From a checkpoint of a small transformer trained on Wikipedia: 1.76M parameters, 113M tokens.
Each number is 50 + 15 x the weight over the matrix's rms, rounded and kept within 0 to 99. Layers, rows and columns count from 0.

# k: layer 5 attention key, 96x96, rms 0.255, rows 40-56, columns 0-95
# q: layer 5 attention query, 96x96, rms 0.236, rows 41-56, columns 0-95
k40:56 67 81 41 53 42 52 31 57 43 71 36 59 51 59 46 51 62 26 55 57 36 26 39 52 51 53 41 57 47 46 43 60 63 47 70 46 41 48 47 40 40 47 30 60 32 44 51 35 62 60 35 56 43 60 31 54 54 80 30 25 50 55 39 49 44 46 55 39 46 25 46 35 46 57 69 52 55 64 72 43 37 59 42 52 44 40 27 43 32 59 74 49 48 44 69
q41:43 57 70 61 62 64 37 48 62 58 49 38 50 52 43 51 22 67 46 78 61 41 49 44 48 66 66 70 53 58 24 46 42 33 41 28 68 62 40 55 45 54 73 47 49 44 53 38 55 55 60 47 44 38 56 35 47 48 39 44 51 53 58 56 44 34 34 75 55 50 60 44 38 30 48 51 30 54 70 54 49 64 51 39 51 55 52 48 59 66 47 57 33 50 54 46
k41:53 65 60 68 70 52 44 50 45 63 56 45 50 57 39 38 70 50 55 45 39 25 09 21 67 49 56 52 13 42 35 17 37 46 46 39 43 43 42 59 43 30 50 52 53 23 45 54 45 14 58 44 70 62 41 66 57 59 54 51 55 75 32 57 37 41 43 69 52 39 56 57 61 42 26 31 45 68 51 55 76 41 52 41 39 41 61 38 57 38 47 60 37 42 62 63
q42:44 42 41 50 24 55 09 70 64 21 56 55 55 55 58 32 48 43 56 66 50 42 45 57 50 32 43 31 21 69 73 40 84 49 49 72 47 09 64 71 49 23 49 47 11 46 44 52 41 75 47 64 67 52 55 54 46 87 11 38 50 62 55 32 47 45 64 26 44 83 39 50 66 52 66 52 96 75 28 64 47 46 41 58 47 45 10 63 44 88 73 47 53 42 49 50
k42:06 52 54 58 47 51 56 60 53 44 35 50 56 54 63 49 31 41 58 61 42 76 71 69 31 71 81 62 89 56 85 64 54 65 57 61 32 41 53 37 61 43 32 05 55 66 48 51 44 74 41 64 40 43 45 46 45 86 24 48 61 30 50 37 59 57 47 44 42 56 34 35 42 57 35 51 34 30 51 64 16 61 47 46 42 49 17 59 52 64 39 59 62 48 30 44
q43:61 42 54 79 42 61 32 19 93 29 20 73 52 04 63 68 50 26 70 70 64 51 36 46 56 61 42 92 17 43 30 39 17 35 22 46 46 87 29 66 59 66 81 49 44 33 51 21 86 36 44 53 61 61 60 41 44 34 47 64 91 20 63 54 59 38 41 58 51 56 66 53 23 18 46 25 74 36 41 64 71 69 31 38 59 41 68 62 38 54 52 89 30 83 32 44
k43:32 37 92 64 10 62 11 36 78 37 29 58 43 55 69 48 12 56 17 95 99 37 52 43 38 40 42 49 38 62 45 51 42 41 18 57 82 72 54 46 62 71 26 19 42 71 82 39 32 69 62 20 40 29 88 22 61 62 53 42 60 47 69 53 49 31 63 52 79 80 35 23 00 39 82 56 74 50 77 61 37 51 46 56 43 70 08 79 40 61 69 70 54 56 51 59
q44:65 56 38 76 39 47 57 22 34 28 50 58 56 17 42 78 43 60 64 49 95 72 89 71 65 40 59 89 30 38 51 80 25 19 95 43 30 54 66 40 76 18 47 40 28 25 59 77 26 53 51 73 22 25 13 76 35 00 35 44 44 47 27 83 72 40 09 57 53 57 25 06 45 73 41 85 54 67 72 44 79 74 64 47 42 13 00 50 82 58 55 44 52 65 61 47
k44:75 17 71 66 30 51 25 57 13 25 54 55 70 36 36 49 41 75 09 61 60 72 16 17 81 39 69 39 58 51 18 66 24 46 95 39 50 57 09 38 34 54 14 80 60 64 78 50 70 70 27 36 12 82 00 33 77 38 49 58 68 35 26 68 52 29 43 62 87 79 52 57 38 26 10 32 34 33 49 91 54 50 43 40 31 47 02 58 46 56 37 51 43 75 41 48
q45:53 42 47 37 15 27 96 33 47 69 25 77 64 22 72 72 56 34 34 48 60 37 15 38 28 93 36 29 70 34 60 68 76 47 27 65 29 62 06 72 63 52 72 19 36 32 40 37 53 44 31 56 43 28 83 40 51 38 53 85 43 45 62 40 78 37 60 31 60 89 74 63 48 65 50 59 79 36 22 61 59 79 46 72 67 60 86 34 46 98 52 63 04 99 32 87
k45:87 72 43 60 26 66 99 04 20 69 28 68 50 52 22 69 63 99 39 30 69 44 58 29 46 54 11 26 87 79 33 42 72 35 42 47 43 36 82 47 60 35 55 99 31 45 51 45 85 34 56 52 31 51 40 66 41 42 50 29 66 44 76 52 61 50 69 62 64 65 43 38 63 78 37 51 83 49 38 62 49 40 34 37 46 53 42 00 45 48 55 42 25 84 57 75
q46:44 25 46 56 45 66 52 99 64 44 62 36 53 41 53 30 31 42 43 33 71 52 30 31 66 41 41 64 47 69 73 32 83 21 63 61 66 46 48 42 42 34 76 36 00 45 59 72 57 47 31 86 26 49 31 86 99 24 51 28 53 68 44 29 41 49 61 50 32 06 45 46 05 33 53 64 31 73 16 99 71 49 38 83 63 93 54 99 27 58 53 31 30 52 70 54
k46:41 55 30 47 55 24 11 43 62 52 20 49 30 81 73 74 18 31 41 47 72 67 07 24 79 06 38 99 63 35 58 18 67 59 62 39 58 81 72 47 34 58 34 63 48 57 33 54 47 34 72 93 35 46 62 79 78 11 61 31 75 85 76 67 35 34 21 26 60 15 44 44 77 63 66 54 49 47 46 71 56 51 40 32 46 56 53 60 46 64 41 52 69 87 56 00
q47:30 14 84 92 77 58 18 26 23 50 87 50 04 00 82 53 32 41 41 41 20 63 44 38 54 52 51 57 58 20 24 43 68 34 52 35 32 37 72 00 21 59 40 63 79 51 03 78 68 51 68 57 23 11 25 40 37 92 40 55 08 50 53 39 51 39 61 32 35 68 40 30 56 54 34 57 68 40 62 62 31 89 89 66 55 80 32 64 58 45 41 62 54 60 35 63
k47:41 53 58 72 56 63 78 26 21 40 27 57 09 38 99 69 49 43 59 68 21 27 22 51 99 65 50 38 68 82 71 20 58 26 31 11 72 41 40 76 74 78 56 98 64 76 66 46 14 50 40 48 68 24 52 05 50 60 77 25 39 50 29 36 47 48 07 30 28 52 57 62 25 66 70 71 12 67 45 81 55 43 65 61 60 44 03 88 57 08 51 46 42 44 57 50
q48:55 72 76 40 76 01 41 65 07 43 72 66 67 22 33 61 57 55 29 29 13 80 82 62 30 56 38 46 41 80 22 46 62 38 52 73 91 47 74 97 41 51 14 32 55 73 32 46 36 25 50 78 72 00 53 52 55 60 61 41 55 53 58 39 59 45 43 67 61 00 08 31 44 39 88 44 39 61 57 51 66 70 16 72 46 44 39 47 98 65 15 35 60 41 60 22
k48:61 55 42 72 78 59 48 55 44 26 38 67 34 40 45 45 47 24 07 34 58 27 37 88 05 48 72 43 26 73 33 72 60 63 41 75 33 43 48 73 19 33 31 22 96 43 65 54 63 54 00 33 50 25 58 45 69 32 91 41 67 86 51 64 42 40 53 47 23 35 76 79 62 22 91 83 70 57 56 47 42 25 34 00 65 68 41 34 27 47 50 55 48 66 29 32
q49:17 25 40 49 26 59 60 66 50 68 46 57 37 49 64 64 28 24 41 50 34 52 30 87 86 22 51 22 19 68 42 50 54 53 36 16 46 25 81 47 50 76 57 62 91 24 50 23 99 53 35 60 59 38 64 55 21 28 42 61 79 43 56 04 44 45 47 76 38 99 45 09 33 65 74 78 85 66 46 76 60 14 40 99 48 58 60 42 92 45 13 66 88 32 74 50
k49:33 68 17 58 35 46 62 83 41 15 56 50 56 48 36 51 86 00 29 44 85 98 31 44 74 45 47 55 16 16 19 99 33 10 58 37 46 68 66 18 38 81 70 53 63 59 48 10 52 48 74 34 63 52 60 16 38 58 48 55 40 42 43 20 59 33 70 00 24 60 70 56 51 68 70 66 66 63 57 82 56 42 59 56 29 76 45 09 22 33 38 00 69 16 85 48
q50:51 38 43 49 62 12 64 31 15 39 76 40 58 92 82 46 58 33 63 70 63 42 57 64 30 36 56 16 44 99 42 47 65 73 41 44 69 62 45 40 37 67 22 27 58 74 67 64 48 67 43 87 60 07 22 78 06 47 39 46 41 45 99 82 52 37 12 31 59 65 64 47 50 61 05 50 18 62 67 69 44 62 39 40 63 82 68 50 39 29 15 53 49 69 86 63
k50:60 80 36 49 28 56 10 76 31 34 81 55 69 47 37 73 50 50 69 47 64 44 31 80 34 67 83 12 24 66 58 18 26 56 12 99 42 59 76 45 76 82 14 82 44 76 58 69 45 59 79 82 44 80 47 39 75 39 47 68 64 31 76 69 41 28 13 74 24 63 41 57 27 42 44 58 64 12 33 68 65 35 53 39 49 91 60 14 48 26 50 25 44 57 32 20
q51:61 64 55 21 88 77 54 29 32 48 07 28 73 41 73 60 81 63 33 50 51 44 75 22 39 37 56 29 50 38 27 55 46 81 55 38 25 58 68 61 26 65 50 65 22 53 44 53 38 16 23 77 39 74 99 62 18 40 46 76 78 42 35 66 88 73 37 30 52 59 30 15 57 08 58 64 53 33 48 60 67 66 14 50 81 90 36 73 56 39 55 63 67 38 55 36
k51:95 49 37 71 42 82 04 41 58 50 40 66 71 68 79 36 65 32 35 41 56 43 50 35 71 61 35 06 09 68 38 93 63 67 54 50 81 56 27 78 12 49 24 60 34 24 60 99 47 37 39 68 68 57 43 37 22 61 00 41 65 36 25 78 56 43 37 28 14 50 64 57 58 08 50 57 55 38 52 59 58 67 21 73 71 34 48 35 64 53 85 39 58 54 49 32
q52:13 67 23 62 55 45 40 53 64 49 52 47 31 49 52 99 70 39 45 92 28 37 63 59 55 79 56 32 23 30 62 59 72 44 49 36 79 85 52 41 45 61 70 58 84 13 50 98 60 61 44 47 38 76 39 65 41 72 39 29 95 00 65 34 28 92 82 36 68 18 47 36 20 83 54 55 41 53 48 90 79 75 85 51 41 54 43 50 30 90 57 47 61 48 32 64
k52:33 51 12 08 43 24 42 16 93 88 38 56 42 46 20 73 75 51 21 92 20 51 73 57 44 26 63 54 69 31 18 44 74 77 38 22 74 87 51 58 59 10 32 51 66 37 73 45 36 22 32 46 58 59 14 76 69 47 29 57 53 34 32 45 63 00 25 50 34 41 75 89 17 53 49 46 62 63 71 58 46 26 87 72 25 57 42 81 58 22 00 43 59 18 38 60
q53:85 22 68 61 61 61 60 04 47 91 31 48 45 91 38 38 49 50 14 29 38 39 54 52 46 32 53 63 09 53 56 70 69 39 37 68 08 20 56 62 25 60 50 36 38 67 46 59 63 47 62 29 69 75 00 69 81 14 25 46 45 14 91 74 15 49 20 49 93 34 00 27 77 82 59 68 12 35 43 53 28 65 77 99 31 61 28 47 44 32 69 82 67 51 42 27
k53:82 62 52 63 37 47 63 00 25 66 99 25 47 86 48 48 76 31 04 15 80 53 45 30 60 51 54 60 41 57 55 35 56 36 40 69 02 87 50 99 27 40 63 26 31 99 86 24 35 56 57 23 90 67 47 56 93 21 43 79 57 13 39 80 40 68 60 18 61 37 51 39 46 66 42 63 42 28 47 50 57 70 33 97 40 58 57 87 66 55 60 68 25 36 37 25
q54:31 19 47 52 64 26 36 46 41 53 39 65 81 80 67 81 61 40 45 33 14 39 35 54 60 59 68 84 41 21 33 64 63 21 26 15 77 32 62 38 54 00 11 63 25 46 57 25 35 40 43 55 25 62 75 25 05 49 68 32 13 00 25 72 55 58 35 76 37 29 75 52 42 79 46 26 47 75 46 57 43 33 55 44 31 78 38 41 19 71 73 40 51 46 75 59
k54:68 43 87 54 45 66 40 14 38 63 33 46 78 67 79 56 35 66 53 35 69 77 34 60 44 75 55 91 65 07 66 54 40 75 48 55 65 54 94 59 87 34 74 49 61 40 44 51 71 86 24 52 79 60 22 61 20 49 50 52 40 68 09 28 27 37 30 71 23 65 65 45 25 51 83 11 25 16 66 72 55 73 81 23 26 82 63 18 75 85 41 38 59 53 53 48
q55:50 48 61 40 40 37 43 71 51 31 52 60 10 53 81 77 00 71 14 27 54 39 72 28 33 57 94 29 33 39 80 57 80 66 54 31 54 51 45 45 23 48 62 50 38 47 67 78 39 33 45 29 79 60 15 34 26 43 43 57 12 77 52 61 05 64 58 29 58 28 32 25 40 59 30 27 59 62 38 43 99 24 39 16 19 59 53 56 37 20 26 15 39 00 48 78
k55:92 51 42 51 66 63 68 53 65 71 17 56 52 65 42 39 46 25 24 44 27 71 55 19 31 79 60 46 54 34 72 39 42 73 44 25 33 47 42 25 83 94 31 16 19 24 37 68 76 59 58 69 56 01 39 38 94 51 52 61 22 58 80 94 65 74 47 60 56 40 41 61 41 61 56 12 50 41 74 65 73 39 54 82 24 23 28 55 15 50 00 51 40 57 52 61
q56:68 31 31 34 37 20 69 24 33 24 77 19 54 35 51 00 56 47 69 83 52 55 62 36 37 49 53 46 39 29 49 53 80 83 73 63 93 05 29 47 78 58 41 71 88 13 55 15 48 63 33 52 13 55 55 42 12 38 58 65 45 70 63 43 58 60 43 26 42 02 22 63 56 50 72 70 16 21 45 45 44 38 78 48 40 68 21 36 95 84 42 46 46 36 77 59
k56:58 24 62 68 56 60 62 88 41 15 78 60 72 50 48 32 62 73 36 79 13 48 76 70 40 74 38 63 70 60 92 78 74 62 26 52 27 62 60 41 79 64 41 78 81 38 82 37 74 18 40 84 06 39 71 47 67 48 35 51 42 45 22 46 37 57 02 26 75 24 73 19 99 12 23 69 56 55 85 40 56 39 66 57 19 78 53 35 88 60 76 63 25 39 53 71